{
  "n_layer": 12,
  "n_head": 2,
  "n_kv_head": 2,
  "norm_place": "pre",
  "norm_eps": 1e-05,
  "positions": "learned",
  "qk_norm": false,
  "attn_scale": 0.125,
  "init_std_qkv": 0.0536,
  "init_std_down": 0.0767,
  "lr_head": 0.0072,
  "schedule": "wsd",
  "decay_shape": "pow",
  "dataset": "wikipedia_en"
}
Each number is 128 + 24 x the weight over its row's rms, rounded and kept within 0 to 255. Layers, rows and columns count from 0. The size above them is the row's rms in percent of the matrix's.

# layer 8 MLP up, 512x128, rms 0.0767, rows 476-486, columns 64-127
size [109  93 109 111  94  90 101  98  92 105  97]
[[120 132 112 133 152 111 105 112 116 145 101 122 184 126 145 103 129  87 159  96 127 173 164 150 166 181 149 124 152 130 129 110 144 143 152 107 121 128 159  92 151 126 102  99 162 160  99 151 166 128 151 122 144 142  98  89 149 132 150 130 166 136  95 113]
 [145 126  97 195  97 102 159 132  95  84 119 153  94 149 132 125 114 117 135 171 142  91 150 161 144 141 145 124  99 145 148 110 103 142 150 131 134 162 171 122 142 128 100 140 153 156  78 125  89 138 113 150 179 128 102 137 136 142 160 139 124  96 123 106]
 [143 130 137 142 150 126 141 141 111 144 183 151 138 169 179 109 134 149  64 148  99 122 152 120 123 108 152 110 171 140 107 132 161 132 110 149 150 128 131  82 104  96 107 116 145 106 113 111 147 128 126 118 121 125  93 110 141 135 133 125 166 164 106  74]
 [136 126 132  95 151 121 128 188  84 113 152 137 132  78 115 164 140 108 171 156 109 107 131  78 171 141 125 124 178 132 145 130 132 113 159 105 153 177 118 110 129 151 105 154 149 139 108 145 187 101 109 160  87 115 130 125  75 123 107 127 101 113 161 140]
 [161 108 109 154 142 145 131 152 115 127 147  99 144 169  92 126 159 144 135 166 128 110 133 113 145 152  89 138  93 132 142 168 164 163 127 134 125 153 137  97 146 110 142  99 131 108 111 112 136  95  98 129  62 115 154 128  71 132 125 118 106 115 123 141]
 [128 135 130 122 148  90 185 137 103 134 104  89 139 136  98 118 161 128 135 146 125 117 111 104 128  81 178 112 110 122 112 181 113 155 143 115 122 111 143 120 120 144  78 157 132 124  97 140 126 117 150 119  94 111 135 113  75 134  97 121 162 149 115 158]
 [171 153 147 130 156 147 174 175 144 108 122 107 111 104 125 127 134 107 113 188 152 114 140 136 155 148 108 121 138  67 157  66  99 156  98 126 115 179 107  92 119 154 117 112 114 140 125 130 113 134 163 107 116 125  93 118  92 129 113 139 155 127 122  87]
 [103  85 162 145 135 156 112 131 122 126 117 129 143 148 125 137 138  87 108 157 120  72 159 181 189 152  77 142  89 121  92 111 130  99 139 128 163 144 134 159 112 103 162 155 117 139 131 128 147 139 114 160 109 133  97 144 122 106  80 128 117 161 142 134]
 [139  97  94 114 124  88 108 111 118 136 153 131 132  99  99 138 143 108 115 110 141 152 132 144 128 126 103 112 115 107 108 138 106 126 120 125  71 143 179 127 141 140 141 151 122 114 148  76  95 140 104 108 141  75 105 131 125 102 144  95 129 129  90 121]
 [145 144 145  93 170 147 118 156  94 122 124 175  91 122 117  89 133 140 140 143 100 133 107  88  77 153  99 142 140 163 139 170 109 140 131  98  93 129 114 112 109 126  94 124 175 100 136 135 155 127 118 121 132 147  86 111 173 145 158  90 105 141 153 132]
 [149 100 127 102 161 154 141  57 111 136 129 134 108  77 156 119 100 125 119 107 122 112 162 117 158 112  99 112 114  97 151  91 126 125  99 112 153 145 100 114 153  81 103 170 119 124 126 146 132 145 172 167 149 102 133 114 114 104 171 119 124 146 137 136]]
# layer 8 MLP down (transposed), 512x128, rms 0.0769, rows 476-485, columns 64-127
size [112  87 115 115  88  93 104  96  93 111]
[[122 107 160 118 115 126  98 140 145 171 119  93 152  75 138 137  95 144  91  90 147 132 155 129 150  69 132 118 142 137 114 137 143 128 126 141 117 130 214 104 155 133 102 100 172 115 124 135 102 123  85 132 129 140 109 154 172 140 110  93 133 101 121  98]
 [126 154 169 138 131 151 148 105 105 135 149 134 133 118 146 171 116 119 141  96 153 159 138 142 163  85 109  93 146 138 120  94 125 106 154  87 119 104  49 111 134 106 106 111 140 111 151 157 143 121 133 147 159 116 105 102 101 148 112 117  64 127 149 142]
 [126 156 122 128 106 140 130 131 142  98 185 167 133 130 150  98 148 117 100 170 112 127  87 114 140 132 151 112 148 149 117 105 138 117 104 127 146 129  66 103 154  89 123 127 171 146 129 116 126 113 156 138  93 153 133 118 178  81 158 125 142 110  88 149]
 [104 165 116 125 154 137 109 114 193 129 105 103 127 121 142 144 162 124 150 155  98 126 123 109 118 106 171 120 119 108 149 128 124 119  88 128 107 130 153  89 108 135 145 139 112 123 153 151 120 159 152 153 154 136 135 109 159 124 107 158 120 146 156 119]
 [132 164 187 110 132 144 156 143 182 119 153 146 115 127 148 121 147 123 133  96 142 128 142 163 151 120 118 138  95 150 148 128 135  85 131 175 112 111 101 161 185 154 125 133 121 135 117 124  99 129 128 138 144  94 118 116 144 124 125 151 114 120 142  98]
 [156 139 143 143 121 161  99 135 133  93 140 157  87 144 109 152 128  93 112 145 115 122 150  87 121 136 141 149  99 126 108 148 123 125 138 117 163 151 168 118 119 122 167 103 124 145 174 102 144 135 107 104 146 111 116 124 121 121 109 115 119 133 128 125]
 [117 129 106  65 107 137 153 142  99  96 143 111 154 146 123 165 114 122 138  76 117 164 117 105 119 138 127 118 101 110 112 142 139  93 133 131 163  92 201 138 101 162  94 111  90 131 117 122 103  67 124 120 124 159  79 122 135 116 104 117 138 126 137 117]
 [129 106 124 161  90  57  77 101 155 136 149 113 137  80 139 146 107 151 122 148 113 167 131 128 139  92 147 155 147  99 146 109 119 164 139 139 119 122 147 173  96 124  89  89 135 127 136 135  64 128 181 145 127  95  99 146  91 129 140 108 125 112 128 106]
 [144 157  97  93 120 129 162 143 176 113 135 150  86 106 171 136 104 124 134 149 134 154 140 125 175 125 107 155  79 144 131 114  96 126  73 165 107 124  94 126 171 135 116 109 107 155 151 104  96 104  85 166 124 139 145 126 143 117 109 117 130 176 152 125]
 [151 125 110 158 107 129 153  81 115  93  85 145 131 117 149 161 146 116  90 147 139  76 127 123 104 133 129 115 148 135  83 166 115 117 170  88 116 149 117 137 146 122 151 155 153 133 165 172 121 137 112 106 123 125  86  99 125 118  95  62 124 123 144 189]]